From a checkpoint of a small transformer trained on Wikipedia: short convolutions, norms scaled by depth.
Each number is 128 + 24 x the weight over its row's rms, rounded and kept within 0 to 255. Layers, rows and columns count from 0. Numbers have three digits each. The size before them is the row's rms in percent of the matrix's.

# up: layer 14 MLP up, 512x128, rms 0.0593, rows 334-433, columns 64-127
# down: layer 14 MLP down (transposed), 512x128, rms 0.0595, rows 334-433, columns 64-127
up334 097:124119108067198103142123154127145134135133110123152101103129133111075093094166147156155129101109093118094067088091113148137094146125148120117122103109126114121119117135133166128128132163143116
down334 096:115131119152098147109109139132108101156116110120125138115130097109130151107097136111129127090132130121136113126129104126147128073138125141078129092125110135139126134158133111127109111152053161
up335 105:130083119127085087129161138137155097129127115125158176143103192185147111114125135106132118101091098105140135128112115140114144172144119177135114136138131143093102097104116092130103065098117087
down335 102:109120121124121136127083137157157158137086092139098123101168123131116124119117132152137154152145081135123145164086090079158112118113130116109129154119108117126117096147138127130141168139110141
up336 114:131142091127105145153114185124130125159132098147084119104085137177150147126096138127129105148145095167151149134164098180138116127102095113144160164090131083128122167144101145142142137156147131
down336 107:110107104125122089119128138142138151190109096122122142132106114107130111074126137102131132129137119116094131153128121149140183135120137111185122141130141150166172127176123131105143167117163137
up337 105:114166119184125139135110168155123135144174134162139097087110114142096107137105120122154110180114111097124138136121122126128168136107093099108122129093120100106118161118144091165092144105184104
down337 111:156096139100145133073130105135082127107130144120096094111124097150127100158132201129126128179151096150106134107156106125136067133124169128122120125159119091126118147151141147174113144136134135
up338 090:163143142187163111177144109143132142145164148130166168121168117154152166147140179140145147152140122109163124124123174123101161133113172126110081094125170150126101147112109123111123151119087155
down338 096:104114143128141087153108133161120153125162147160141126188139171112133113116122129131105116100135116100116126119108099155143129124152134128112170127097179156124098160115103115144135108071144140
up339 108:118147123133118153114095142150126107128125104149104134124081154141118163117146121081137147136097110138119123103102114140147159102179154138107109123163146129157053157101098104178159124088090110
down339 105:117138162121146098087143116125098122088091145152123109109103080131083089140104124137105158149145190093122100133145131152101141099127118148120145137093133124145157174137129126113163125177098123
up340 107:097126149130144129159113155152130158133133088197115130174128143155146172174097113156123133123128141128110145146149124144136108129088066116135119155137116076161131152106089102169150133153099142
down340 105:115136133193142156104114147108185155103132122121110154129100182090125147148140150111167153107168161131141130153127090128132120119082110127110084138149129097143093115147157138137138138135098110
up341 100:151113136087122123109129136169104140162145113126125143121128149122089093113138151140151152123153111122158110108083159141134120147156106127079144140111128145141094093082099090150138135130115128
down341 103:115106130157115172157108073123150162154139074136133083109121134120071123159144093120138119130124152105100120148139131188168138153122129159135074079097163154165130123096140103115122099115173142
up342 104:177112125136136123111125115109115165131122114100105107122097171155101167153113141105153149094122120110123117121133084159144141135133150127127113108137112117091153100156077106170113109153140092
down342 105:156139087089186143127174101137099129146175146118144084113141105072118128171145132136145121122168149149139119097149132101110116083105142129125147099132174148117115133095104097140127152115128146
up343 100:124139105100114075119151150192112109124124148181102111132112157129089143152147091126089135107144159127114134092121120110124122152111112160152093142138119071139071139144125135111101119096107082
down343 106:111151129114137115164143117087128162165131179139145139122129124118153115151144118118135134132129112129096138070161133134148141139172150107152131181131132093121153066121130143126122125147134097
up344 089:125124159144103106121113133131091129148108122104158159158154108149085157099131129095155110134107135151148170143154119140141170122135160148066151125128104080140141098134082146166130125095147102
down344 091:087132176167155091125117110080096144098138122155115143163160101100126115101159078167205123123115125100159124141106169118152110155162139110134094120109167147119116128108075116157122160159151136
up345 096:113125102149174140094126116166142139129170122142126120122126131180108154120139197135139149127155135174165149129127129133124140130154118145133130148092119125155129123148099144141147117112119141
down345 097:135122134145158107174162129099105132129171136134100125176135148079126155116137116116132137159112141123134189138092126143139120131109140105130154139143127146154127150163133107124184158129107110
up346 101:144129122117129104143121112140132132118107113199106124130105096138135119107166119144129101152134117144152106150128130135122081173140132158169116137110079134122129151086123136132156133114140113
down346 101:209149150128134163157101111133137142101107126102162096169080141094130136156143138113149110150144088132119083128175136106147123118125112118125076127103093141154132124119085144118142173096133086
up347 100:120141116100111171130113084073111205121128119159089099143098142135111123134125147143121110149156145164124115112141140133134130184122124123166103073132094102109119138143130115137101151136089147
down347 107:117131142133116164177154122113140105127176142096110099144101127152135047098149137155119133105100074126142142154127143098134113138126137132172113149121164139097089116100161133173145187107108173
up348 090:088121141164090136157104157103186111145140145129104125121176127149143089143108159144128114149104156113087114129161125111141099164157130116150115133146137064119119157145138137165150137102128133
down348 090:141102105136139112110118142143124080127164105129124090127094127134100074100120099138137115163132129153161116115091137126104116128152154095141143124160120170142128110124121105105109137155142135
up349 106:130097140108130100109106111095130167153135099092117126103080145116120092116142140129130130127114128112069129116112159126147123158114068085135131153135153145150117126121111176153134149113171123
down349 099:128122166134101168133108120114094096115104133129163140189174106106117152114108127134125108112159135161150120129187113091113102159089132119098104141082153107139144111135157093083147155093083151
up350 105:107174091133119113115120165101103137139145077129119129129120111113124179140137084109142138080174121120134133110128109078113092118106124123160153113110124087117123105094147122101123115118097088
down350 098:113137136147102148160118146131105165071116137135106142140116105152152129122091137093113164116146143121102129097126149106110103150083122110111122134113131157140094087114157148072107096136080184
up351 098:099147134123122141082134126100148112125161123121103097122134155098084124115129080141118111086125089151121099087121126104137144151145155149117127076114102150164140103130108151165127168146125103
down351 099:125120135158113125115093067126110135101093132131136169133128129114109115091129161161146125101113103160126107158121110097147133169144156129116133133138095161130130095136158146095149151114129127
up352 098:155170125130139137152149118102148121115157152129148161133160118135130155120154122175166130101129120161140097119091134113086123138104117106113135130142122083140115147117139111145086138172106064
down352 095:128103170057181128102105136133105116106109129118120159136109142130149134080131118121102105134141155156126114118156159140172139107095116142134164135135126141115128065122149123158124119126102130
up353 096:123102140135155127149114099141132168128167094176102145135133145151054150142131115104160134131125157151108168147158155161101107130126120096164138114131159134094096132150153164097137132155150145
down353 096:123122111120115173170200091099104141057120083146128127135132113099116147108137110141122106141121094142146083110112114133161111149136116099102151142147132101107126112122118166166134118107122085
up354 106:131162087160101131149124069104122104159150112096150143120109133170151135119137121148108093115086107159100123146145142134162113162152126084168142148168121105118089100128154181125144097096127153
down354 107:102120086072093159129126119150114127080153135138141082130103099078086151132111128140146154147154149101112114136119159086112105122118159159137131152122125145133107154190109136131100154113111154
up355 099:080156120138156087152161152101114117119136138115117112154138137129153147121086153145144113115132140147130139121121153131076140149122155143154113184075117123124126140123123089149098136122093124
down355 094:106113123146131135123167126119080153123171155142104087142140126084170121121141122131092149092164118136111167127134168087086123113083110121105099124141134122111116092132119084115146165137107112
up356 097:124197109153120113119154070104101105141138069121083118137112100122123098090150143118135139156148179128139148139119135149140149173138135151155113104133135095103089112103111113154127099152173119
down356 098:094135092148135146092124141119086100103127141122162120170131085116125106133160120172120103136157170102116124142122121112129200090122142175156113145095161151127154061139149078131136125131107139
up357 102:115123139136145124126127139169103137133129162113091182126143148132117105130112170126095115118119157100150083093130120148115166121138152073141094114110102130170129164113082101125079139095072125
down357 099:168139115151123165141168089150142098161127120129142108139153114127163173140128119136084118135143137142111149147137140082129117117150136130092113167131165147153138126140145147143085083171150111
up358 104:115118154136165154131085091120097101143122097153129179129098118126117082141111113147137089129107143133128140123124169159117163159127103116115133119131114129100120114128089128120123140158116115
down358 106:149094116111165137122135172124105139098113098121144151100109113148129092128127104129135156135098103109118128134156216134109095127116117096143145125157105137118085135119129094107104148130132141
up359 099:165149123133091131151107134129129111152121124116087128157166138118117128105116149134196169138127152128123137134125067130099112121098143175115090082096120112155122151123129134143129162128156122
down359 103:146123134146147087142100096134128159108076143133172095127104097120137138112137085114131130115112130104110098106091121102149141141123110138104149122173111092111133064136188147109144105151161150
up360 103:083141103120098128125120071113184088139154099112105144136148120145097127100148128154130120109081122123118124088130108154101125159108095130134097147118102096143129116124139106143143137169165133
down360 106:109143134121100163120100108123118112129141111134121145183140119154124140117141153151114135141136117128140069127114113093156119141179135174135124149155157155108136105147126143139131071121115138
up361 087:101178156127120094113122124142095123123129134162154137149187152179148131130134177145144133108127125128156170138124145105108155178093140101108101166108091127111130167140121125133166163091131143
down361 088:157132092173180141140099155133125134118139146155124123170126133102117141170114175165145139123111124144124157108119119082090122130148142111094114146104118113127101124113134112112132167173113059
up362 101:110104100120115089126130159101133114119168112161096122138188138163125163097124089166153106139115163118097141155136106123132096153109125139109131139126092131110104149126150120172110141129135126
down362 103:136131167145184133162105168128179090160122141121113135114135095100107137114137132141144110106108131116098134128139149134134118140124130150118126157132104157114126154157083101140131102088110086
up363 114:155112087145131083161109143118178079133124148130162113134170096140112106148091143148157112147151077098112136124145162062147140109122112116155147154117162134156121120100115129157140138146128124
down363 108:154127136088133083116145154092150138125124148106143103099122121168150133112119109114179090160157078125130115137144138118163151128119114129149095127128135137112149151090096113156128095148143107
up364 100:080120129160173094129122122136122107139141081102122163135107131154124084121138090112147089147087126076141087098130058105107129109150134120162141145139134081095121163130116158136171117143166103
down364 097:110121149119151108145123139117098139039095110148106149141148084109147091071153120145141153128143081114152113125141102147125162103117106098140159141155150076126101109130131124078177092121141119
up365 095:149172152111134154113096152125131148137111142147108137174154152148134149111156148096151102149130147178102174093124114125148070146104116150153070100117125137140097109103129132171129141141135139
down365 095:149149149108127123152134144132134107168102127156118143186124100122098136108167163108165110141116116115124139117142136122163139108134107148112057146069131118150153116061162117135138109123108115
up366 099:134146108128116094119128128102134163128094138183151178125116092109142140116085121105136143106137108159126133146102098152108109113161132124087129140167135112136119150158164101108137163172147106
down366 104:157141140118088139114150111140133126127103154095161156146101124096126157102188089129124164149115109114126140130120125105153120092136140101111121141104138099151092118149066156169142122127122112
up367 103:154122101115129145100127134107125160130134168155124124106107085134111131134165097173157119093166105133090100124145104102079136163111127170134091119088093118140110120110150149148118153149129135
down367 108:115100134100108173129121138159156122094112113126119098130146156138131113140141117135144106148147054093144117089103106102131182173139121134154175148106097106107136157119131157152115130147104157
up368 087:091114129148147115096138102131132146170115094128145124082110182135104119126141117152109118156148139156114120138133162142131147104128152087141142131090070103156109092107139173114114127112093156
down368 093:137146162099146159129166061138099104145128178108136139081158154104151147118149162134112149102129133109100131125122139130136161101137104171104083136137175091096137109151124131118148106106126151
up369 092:079121150107130117139112183150130117123153084124074122117118127099125149126131168100126099084165149168125158093153076117069091159140111144151136107121136143144137177148132130130137114127134100
down369 089:120153131135104123141138104144115125048096136142122149147116114122135151118134135090105129108129149114146181143105123107119137122150120129097095140129114147122091139146090119144134121103123123
up370 092:086138110103151101132141148143150127146133118130142170146132166119155149127141103100135115154135116168069144080116129126148124107122096139144114153093101133131147100105110079133185135140124128
down370 097:127105096145143140111081132114116163163164134131100147129133129136143124160111159104074081135144126132118117144148133118185161103138140165130120162131136101155089045098116147161155101141153158
up371 101:150135180112102105124136100120139097152103138157083139113089110150120094107120129139125093111095146141138102104103142116155132136173109174133185166080125140144120148142090126150128149138118120
down371 103:144123144142128103121102100123101126150132132142080134157062106141123088102154115177157118136142118156101139141137144151149117128102141142149176125137153131106182146119137129174116153102149126
up372 121:142127133073144116123134159138087089153187119116089147149123147093130138121126136119126167108101134131116090139152129122130133144128089108116150121176099099110115165096104115129128089130136107
down372 127:122117117098151108120127153095130078085102133100136121151120148095138142116106079164155133115153114122100118113115121161154130135122139136129110154164127101162151150092154104139136142123112187
up373 098:135123115084129118128109154190151126125083107152127137122101137169160130165121084142108078120117111130076169100146104141091082130128103099167126128120116089174152173135118139126137152125084130
down373 101:170129147158115078163104142091143122097146101136087089166122154162132133151176096149144138102139103090124143151140103128107150142106152127120112148111127101170123159115120096153144166168130124
up374 097:104081096101122105163156124114143083142172127082103157118151140094117153124107141122103112145156138116131145130097129079137155127151141133125146133095169105129101119118106075124161135154143116
down374 100:152184108081144137134141112130120127139126073107106128156087126176139098131122151102081096145116159115102162115138168124097125122129100140090119163115100123135169130129104151107152119161106135
up375 096:113109151140160114127142117161119151164145137135118128133161139153106137139104111123118097161160107128078131119095124118121082129148122109103144127132124062117133119114133122156113195109135157
down375 094:110130100172163112122133140163138096149127086148132110128152162142106144140124134084135134092148164169143147133123068160133102114143140086090123117155143093130110128151145141112087125082111112
up376 096:143125137165176133112182166111179154151118130112091124122132135131189092139140132095088114132167114110133101100136130121144145108151138134156099142129094101119140116180118104148128140166089158
down376 097:142090158159126173162138135129136106154149091096134167164120157076117128136131146115122103083086155110097170114112111120126136149151112150123154127138163170112168093116134130158125147140158121
up377 112:137139121161156087178097130131152118136138115160140097116171130104145095114137089145138124151130104114136098118121108121133099185161117159073110085142109134101138128095091144161107165120147093
down377 115:173119136131103129121147161138117153168165113111133107141079120082130110154134110118080171055134116167113129098133112110129137109106144096153106143094099129088126157120143134107128121191119125
up378 111:122162109111132077122089118087117105151128140109100167140129182136147158120121150128141151100140098116112156134119114145141149130139137106134156124145125093097125098145125128181114175153109133
down378 116:092119108125152095114086151090099145105108133154138149130123132101135122119161100136192118110141143135103130157079118146168129094139168135153150087158118157115122140165133119134131144176141109
up379 117:172123128104122085096119119175127128167159145183132120164162111150147110158085110147126124153119139137140135099139142151131166124181119166132072118167139134146148141125100091125136170130126116
down379 122:145137082106108094113125133143091173121158131120125104104109135131146088124066155141143100144147100123140113169115147181125087153153117164154077120138111127128138130110154114108107175100101157
up380 091:139173104105145156150087147141138104121138109137145083116162099108123092120165171149128149134135101123122110135095183140130129162132162115164168153128134141107192110116105140120133076129092108
down380 093:116077155142124138122121109090122159128178112097107139155077143133103126108111104113099131088093103141127154092142094127090185151150143141123129095103101087125115143098107155117109159129134103
up381 102:089125133119115079130136180089092127148110132112113145154113096161123140093150152171143139101122092125136096129151098135149179150136157094083129171100141101155136159116120150119178121089126101
down381 112:134099093156113146189128087135086102082114131120112124155097129104147111126134108156109148106115118124161144153083117142144099157101135149138165116133196103121149145144124116147117109146167149
up382 096:131116113139112086096069118096107126117165121120101164074114150122161118128106139100135109119138141136054115124118085148104140123120140113134107099105133095122117155148150140119138148160093101
down382 097:109154136152141151112165185168153126050103147115122112089116104117122152114169115135130142145133126129164080102134144106146133101078140150147143149103119102130135143093131112150143097132151150
up383 105:145106115145109153120128129136152131133138115093129108107134156164123133126105143113162139132103086137096091104143085124127137155157107112105098084128111133087134145121090121076100135153137118
down383 105:166083154151150136117126130144116139167141165142099102122129091106139117106094128120132140114122082149099151158113171167108159117158108137060172138100156154081138171141125123135141160120128099
up384 104:090114161140135136077123163145163121174123082129138105135137129151124143151134174115143073140142132134103143095115116166134164121155148124125120132154100095111078124088135131111163116131117156
down384 108:154104130115104080137127135112164108174175152097124163099152167117121132148167078114117178109137096136148109143108101085059109101146152123113165118117139163131122134091100139117153116104148122
up385 097:107140107091154142137143123134130070150139094174102093116135133143122156160108142115147138112122126156135169125141090123129143144127164096161121114134153116128112202147165119081112108176100096
down385 106:157122120096120133175163108170129118112108149148142144139130133130083108119121157145089101068117163119156129135088149099111138125108200132121158122137133128115155132100118094143103126128127111
up386 106:108113128124110140111152145142127121125159108172122134142099164113129158148125145129109144141151126120117169130137114106123122129174115148120129120142158111139125132158099063139139144139094094
down386 102:122095138130114147137148150093136115148148122090132131096177125135131151117109159128071135108128138125147144115120168113112095140108096079153107121109101160136126138106138131125089148128113148
up387 092:104140177131153113116139123113106158132144094158101166099111101114101143112135140161132147116154113094118111077110123128156129128201078125092156110146118099156146102138068121177151152125152113
down387 100:141145119095131126137119098117083120100137148155142106094110104129140149135116155116117126117127118171119114110124142095130100133120153128160123161120147126075140154107164110115140141085191135
up388 108:111127139104105148132102098091105139132168116118072109119153158121114117131113151164129082134157164141139110121096131132137105111111144131145149101162165094143095135122087166096160124169106120
down388 102:137144135113123145099124102105156152138136131130155128129107085133113158104140115131091137092148113114136156149164155099147092146104093083113147133135155092139132115093128118159159083139117146
up389 083:090134151211172109126114187094120113108125160123135130153126123151120119111111088123148150147085122075122113089138095106112127129139123128129162123128134124128160093133133108181130110138150097
down389 088:149111137124141136144131125161144134000130126139118144168103109152087112095151109126161122142166124101160085151108150135097117115124114136132112117130128116123116134124126154128167126113117111
up390 094:100129113129153081100079117117145130161145154128118124172128172156135123118122159119108076124117166138087138096164139129141120142113131141116077142138138151098106146107150095097114149132104136
down390 094:143145074101107157130115131089117114163143131145104136112113124156135110087128126139096152105118166115130130126177146129130104106133097141108112135090137139115122118089136136107124133118131118
up391 097:078145154159169127110094143123127076144144080096124087132115157112110142112137136126144089128127127118108122132131112123151130184112121137093121102122109066130112131106071123128160092136117138
down391 099:085159092107097108130157125095127170127126135128128069068140124089143155136176118144177083107142115142140093136100109126153123130141087127132098104118132101131133135133153078149137139135098136
up392 098:162152136147126128137112113123157100141171133109133109115104151127144144160120153139152145114084162171098149138126118111121110132147128075142153160130106119076143161090132117131104148184109146
down392 092:137107132132139148141136180075150155130096106120128172167139123097114114124121121116164130130147112129141117121107095142092174158125104118076169109147128113125122184111142185114130137105131145
up393 110:116153128123088086146158138127179141149129119134134122123126133129097116096129118117142154158071141124170095080130138117182098160095115134143095138113127118107160124156106087155134114072086124
down393 115:096116139166108144106100120137143108170151097105130122106160157144170075111092120121146195131116148152175103118128127167091096169111141126127129095149115154131128125111119141132123109149087130
up394 097:139169127134127103110147126117170096129143071132115117111090174122128168116130153130154153100162127165153139144131143144132149127097084114162146126148147092136148103110148100088156178129120137
down394 098:143138114134099145143076138112121116146152172114103172123162174122085105150136118114139135134127135122127106155093131101120122168167102150147155154178150171131133128122155129136130167147091104
up395 079:086175105163085121088090148124109166134119099129110151134081126119135116148097107124121121082165143127161128144129109140127118157153126082101112114101170145106136141182132126136139145150113109
down395 088:124152162152129128099118139133140144141143153164129156103095112161157102116087124089000146141109136121112148110184157147143162137104146150163117144109128129153106123141127124153125149113109100
up396 102:138138101121167143104118126144152105145141090117122120123164120108138146164131168146130125116188123175121160089130126112128123125116144164122115179159156103143137150136124156073143154136127112
down396 099:167093126114098149141091099105180087091122109118119122150151119161152089080136112202127134103117116146131096131126127153148147125113188085162113097146106103146116128119137102141157123104131127
up397 094:149149122114144134136160130137114104151138092083140132097116150139100180141125101124104104170105139116130144079093117134150112168118121106121083119122118075087106132173130124164108130120133133
down397 095:102124116154127126139100111094135112132146111100146064109123132103124108084138122144114131160147170098121083092087094109149133157104129122165111099125112083119123139155111133123160116121155125
up398 109:161129095146153124132135146126145126115151159120169103134075175121083120141128112121130106144090116121079121111115120151154115125131157041116138140135132112150151167064079178115125118136113135
down398 104:102139146094141169102164163098104140086128138142182135143142158110131129121109123108118113131116123131140126124152147134158135119068168111145145151164119101132141123123088132145113144113082157
up399 103:138111118171095096130098138102158139169163188176130148094145105133114147102141099117138070154120141176148171111113162099134152122131132158119147160114077135131140142129106113130117159147100115
down399 107:135148140144066143173109086137127154131082118162144137113126150114079132108161073121198094087121097112144126135096090133166125122096083138128180133095147129085100120116132129154152132141114157
up400 099:144152137135152138132122125093159130136135141102093195135144143140105092107130140119125113098162141111118098122112187104057136187134130110097168165118162145100161155116141076144109136156107104
down400 095:153104137111119121124149104086159107094143126134121100125142102132094089108162133115071157122175112116103117163110142113124145137082117123063109133162141113127136117126198144145086104152096085
up401 099:137126138120124120124109131122148134113141149123155159105193177171154119125147155153152168147146131111142138111144134139076110151109119145106111125118134121121133137124173148105146117104109078
down401 096:151144122103098109101141142151143117091093146117133168110111122116145133080156130185099173073123097126124117121090127125121104114159125137127172163152105126150137123100141144134147110168115136
up402 093:125127169085098151125093150148158173121114146085145150103181175115128159109156121112119144110112157106119115131119164082103115170129065115086122128130125108122106130151122162127109103133095126
down402 098:102128141131124132120137129143133120090095114160122115122153160078077124119157104152120140129150120083086092096101098130162166088132131140133140163097139091142135152134131124120100105146094146
up403 098:135169182110136104090142135150094109137164141101108144158085168113125110141086112157110123143153134169134127079127102125108130106176129127137164102094105107142073099106117103089160136116132088
down403 100:121148123142113141128142133118090085200125135124116153104107139146134107183166119161117121123102123124111131117193157121120134097162168136116149166125116159092146157127132073163131161149113142
up404 104:132135157115113135145105118129109090160149128129100117072189125104131126192149111112143142113152105072111151146093085127120109150171143121143118157164130131140142094106093097108152122151136108
down404 107:098154135130131099079116161171101137090152120141140161155151137127117166109134135143181119101125182093121172105128157155158103134133111097137129114158113078129111145098110146130103145100143134
up405 114:154097117128104147133120089164147144161134105112161096113099103125097096114101078122119123131154121152133095088128102134156137138145126098158157128139118096163118159140159124171122112092123159
down405 108:100120120160195107104127128184140094174162112103113155137128081120097141072129115061141146129107140108140130150086117114156147150091145093162079163159132149138105147117079088132131113144127133
up406 100:114111180115121122132110163167108134160088115157132112103124148099153099143118141168123157116098082137130113099161072144158141126112098111151096147168140074133120176118088148074143143118144126
down406 100:118115133149133124104128146084094133190145163127165095120144143152138149134101136141102113096140120152119169164106139104129118116120099138103127173118107114092111111130078128125113118151129121
up407 090:143135157119135168138113152114126092106130132144125191117145164170093107129119165094149159149105130121120163091143135133158088112150124135078122133132096085136096111126102168144104184147096119
down407 092:139127128137163150131131128129134146070118120104142104112128122135108156123121166131125129121121097167135098128127138159170131104129125165145159102110134130130062109102136091167162119157154130
up408 107:141143084131135163119114161158100124176098099142121119124129125133128162173137090101128145143130122131125138107086112106129106175137124095137144145149184132132145122149108129151134116136130147
down408 108:133113147129133142150120162131120156112171091134112123085134121154190119151144137096086147154138111084071168097138157167124116119098132134144140168108093117133099140133113108086118179143118164
up409 110:138133088112169137086139096150098153155128169134145119130103126115136137106145115130148120148113114149135121089136176138092170166136152156141159122161142150101120138138121128104111193102134083
down409 108:063121155094104172116088137178128145141100121095141177109079155170121095132092078144135180113089117116120105146107104117133132133118108077143090106151102157094139112123112089147133134143107140
up410 100:174119104116163158130126111134132165181128145135110137150118133114159126143111147090133145114128115144152090110148072138130147158172125139091158109104119152122124190130119163135164145133143152
down410 103:144133148142103103152105134154124150122122111129136179114180116112117135136136104143126194152129132139138109143112109171133116127099126149145147124141108129149135157188122078145155157107110128
up411 092:127119149114140135147148116167126085124137101152144171108155151133143159089066121150127139131077114135132104132136129087100160117170091103133141113158096105113134095148107133091107142106109124
down411 097:141125160112148144131128150099126169153167112177123120137117125131156135125113144109185145137128142120141103103082132127159134158134146108136101128134124107123119164164175106096174108122155146
up412 109:135125120151147127155138121088177097125154144131121148105123195120114151107113151129122146078141116142102110119082148152127126187143145150082103127131109094169132126136111165129138132134119153
down412 101:145129128159131145152115092085164133084121143136163121083145107125161110134185136154136127111110119110132115152135121080119118091140160135177135132117162155145135126106126149131137113154094141
up413 111:073155087139082132174123132139125108148147131138125128136158160152125154126160149163150108183107127106120132111132122114135126123140138076089155102106134126148141141136076112153119179123069114
down413 101:117119138127136102172123106097114139153112132115152131172147101117120168126141162146189107124128138118171134122119115126121146127130173096133136149134120083125091096093129144123135121143127067
up414 092:120137070133123137129105154115135129129104137146124171140105163122095124105116141172147118091090142097144091081142107133127128116110112110071160122148115103174153106132110154155106111116152097
down414 093:133140165135145112116108149109142159000070107138133102117123123113098146132127113098130139138112141117119117141108121142149118146128105110135111142098108127125065105130108120142128124106150130
up415 098:163113136145146145166090093110134131146106108161141138119138094135136145108103097115134152170133140151078155125142086081142146187152118098100105177186150095116093123136095102066117140102132115
down415 102:129134133127124157133114101122119116165133091106148101107103138106120129132144102128115178125056103142165082149098166118166114124171117151114147136142105108134116164110137106143152092085081132
up416 109:133142116109162144114135121106114081142120095105124140167085152140156135108067126145142139141177113149132108123148105112148172120129122158150152133133108083081117126121078088133114170124102118
down416 106:109131084143148136114112128126067167139107125160134144126142149107154091130141140098112076075098118153148105150131094138133108137137139149102143124139099109080096127126145162078141120146162120
up417 099:133157141164116162132104146117124122119130086149162114125130123145159176094100117101149102105155121079106148099142138148090114165120123136132152138119088121106148100131114134146107068131127128
down417 098:113147100178139101109153090105122114178130109143134123136135131151138160120093120108074146151145138172143151125149089118137129136150113131111111143139120152122149109155169136091142134121088157
up418 096:131083120103119153160161100151136162138081131153107154118098169169106129090149143124116168146096105098104139126176129091146137129146111174086109150153148118096127148173116143113104133131134117
down418 098:096143129129144130121160173140127120157128112111135165129095117143149120106135134155113140134127170114142146155141116165131073163118146105118128110122075116146155133112129148134130141141184110
up419 094:114178125102128090082142121125120123113128112151118147135135186152106144148140125123104118144116146072155167125104091161087162128106129168142134082148089117135086143142147083110120132104135117
down419 096:084140141093114137193142112183089106111144107108110135150152094145114116095153148153086100099148119130110104120134131108124141126069127151098132140105134117163089165130136151146128115106141132
up420 105:109126142170194138123139146149135093151135140130146140146150102124134159119113163149120130137114167143148152142179139134167117126135107127103095095125117091150161128168078132132166130118134151
down420 102:091116136103122089144157138146116101161170100112110068118109109129132114095136120127130091119163127152142151121140142112116134118130124124118160146116131146133134081121098113130118151114118159
up421 103:108165119127100139130137163130105128131117167142117098165129165123096102125129113135129156210102092138136114126160156133122130117113122142096139072153156085106114139142152161148103170096145141
down421 100:131107102144112140101139144157083145175138161137114144143122137146108124109122189125133093137135108152116095121132109123115089132094132099108090152108072103137159147121114151139149105148118133
up422 099:098138159174095140136131198151109132131120054123136154106150142159108137123171128108120146122084113116136106125106133144110097172116137127171148128102119111138092150062125127173156131135117134
down422 101:140135124101106135176160112138116125170141121135184112113150154146157130164159182122122179124146133133185177150128101127126100131110087137136092088124146119122134068138134157140117121102139155
up423 095:121139156146207081124127124140128154140127116116134113135085110115127127124156134153136147093116086117076089120114130160144162131125151144109138094119120139139129141122158124060140131157123128
down423 096:131119156125117076125135115143173175110106133131136123101147140181089119099158130114113117165123135102098136121174125133171133084128161156112118126156133158117139089129152129135103177134155147
up424 103:130165131140108140141150088087118139156112151162156128107137147147147147142145148123118167109117128150134106109135083105163131089152132110123061153124080098167085109105161175099134128115133159
down424 102:119150147104114155151131139130203092128116103143166118158109134097121094141118089156136128122163112135179146135150134104125100119135145087102143108133142141142091097138113195147125160133128139
up425 093:131134135090120158116105150109110117133142121168102178136167142177137135149108133120159153149111135163091102121149099122120122122136127126121105130149095135094175146129169145163101103140101103
down425 097:110135109123109112125098144122146133123130123155144122119142100121100116176135152111103090103156165124131106104153116142111125156187160149161100130146092138131127139155159119111087100189083135
up426 103:089138091150118093136096157107143107130124148111102141159164108160113139147090139123134118104138133105149129094135117096121133109138114125154148093049141143085148199162122152155133129086128116
down426 103:120103143114159120139109108106103166079131113101097174123124158126157117097100105101083115092126142132113160103154116100080155147104137098104144122077147131091122125103110112130139158154158102
up427 096:099106136084145140128133162152111118120105143113128138169147150134128147156132100162136157140177075132163115092137125143166136160151123169091152138142089131106136148112125075113123143137106118
down427 100:125086127113129131158151082084102117098113120105152096093135147129147138102137142128148102112119161137123105109117126104133111165141077134162131138124141107100130138126109141163092106107125108
up428 106:125129113113105142165155119141127087147138129122081098146128110156119126164122130140128153136134137149169174093136126129129081100169122093156117126116139150143133157118066119141093084084128147
down428 103:119127129141130139093158157091116082193168139104135125124129117136153117142119109104099151165122140163155113114155105169051149129142124118123109149132122143111097084144126096161128154124072119
up429 095:135130124128128097096152158135141120116167103154121093101135123168095112113116151150145118128094089127147128121129147111162116142120140096129116142111161119087111093130096124110177119166087135
down429 104:149163179127133052112162120163114116137155137162136145163154094122154130144110121165157144109136123130136102118106157153125143121122103126128138129148151142149187122187153121100152081187122139
up430 111:157150174111134139135137087101160130158117112082120148134129152107085167160129105124132152192134137147105100118151092096157114095134105125109136129073135122131121159156110138118123096096137103
down430 107:115142131140157116121125121133091091146119138092155091122091098118117090184125088114160164121154101128084132135127092151133097175100127143120120115105108102116098113177122123086118151106106112
up431 102:190089132133113150137132091175114134151135105154104127082114125170136123114104146109131137129125126168131076163111108104147192143143100146113149154137099129140134131119095148130146118090103089
down431 101:133128135099138139142104079104140131113169130166152143131130130146123105129141155120157119122101125082146116118130107147103121155155139130155140160136119170121169129147129123116128103093141120
up432 098:068123098135183102126104146123108113127142107117116159134116119157133144132096086134141120117089135096115164137123071147136109078134154151133102117139115105189167096118171103132157134120138159
down432 096:115123139164107091067150124128117131129152096123078149116130117139121148130156127134048104128117107145135150121137110131161126167178114140103098091147150080130067126099082114105148119135130112
up433 096:105131103140130122124114179108156141125132110108145159109112125136144087130170112172109121122133148113112138117100114125109137128166112182141115168138096125153065140128111149112140138158104131
down433 095:155094140103126104136097097105139102136117132113091117096105159079098131127128116137125131118119113121150136160099128147079102133152129094117142146124125116135100168138140089153117119138114076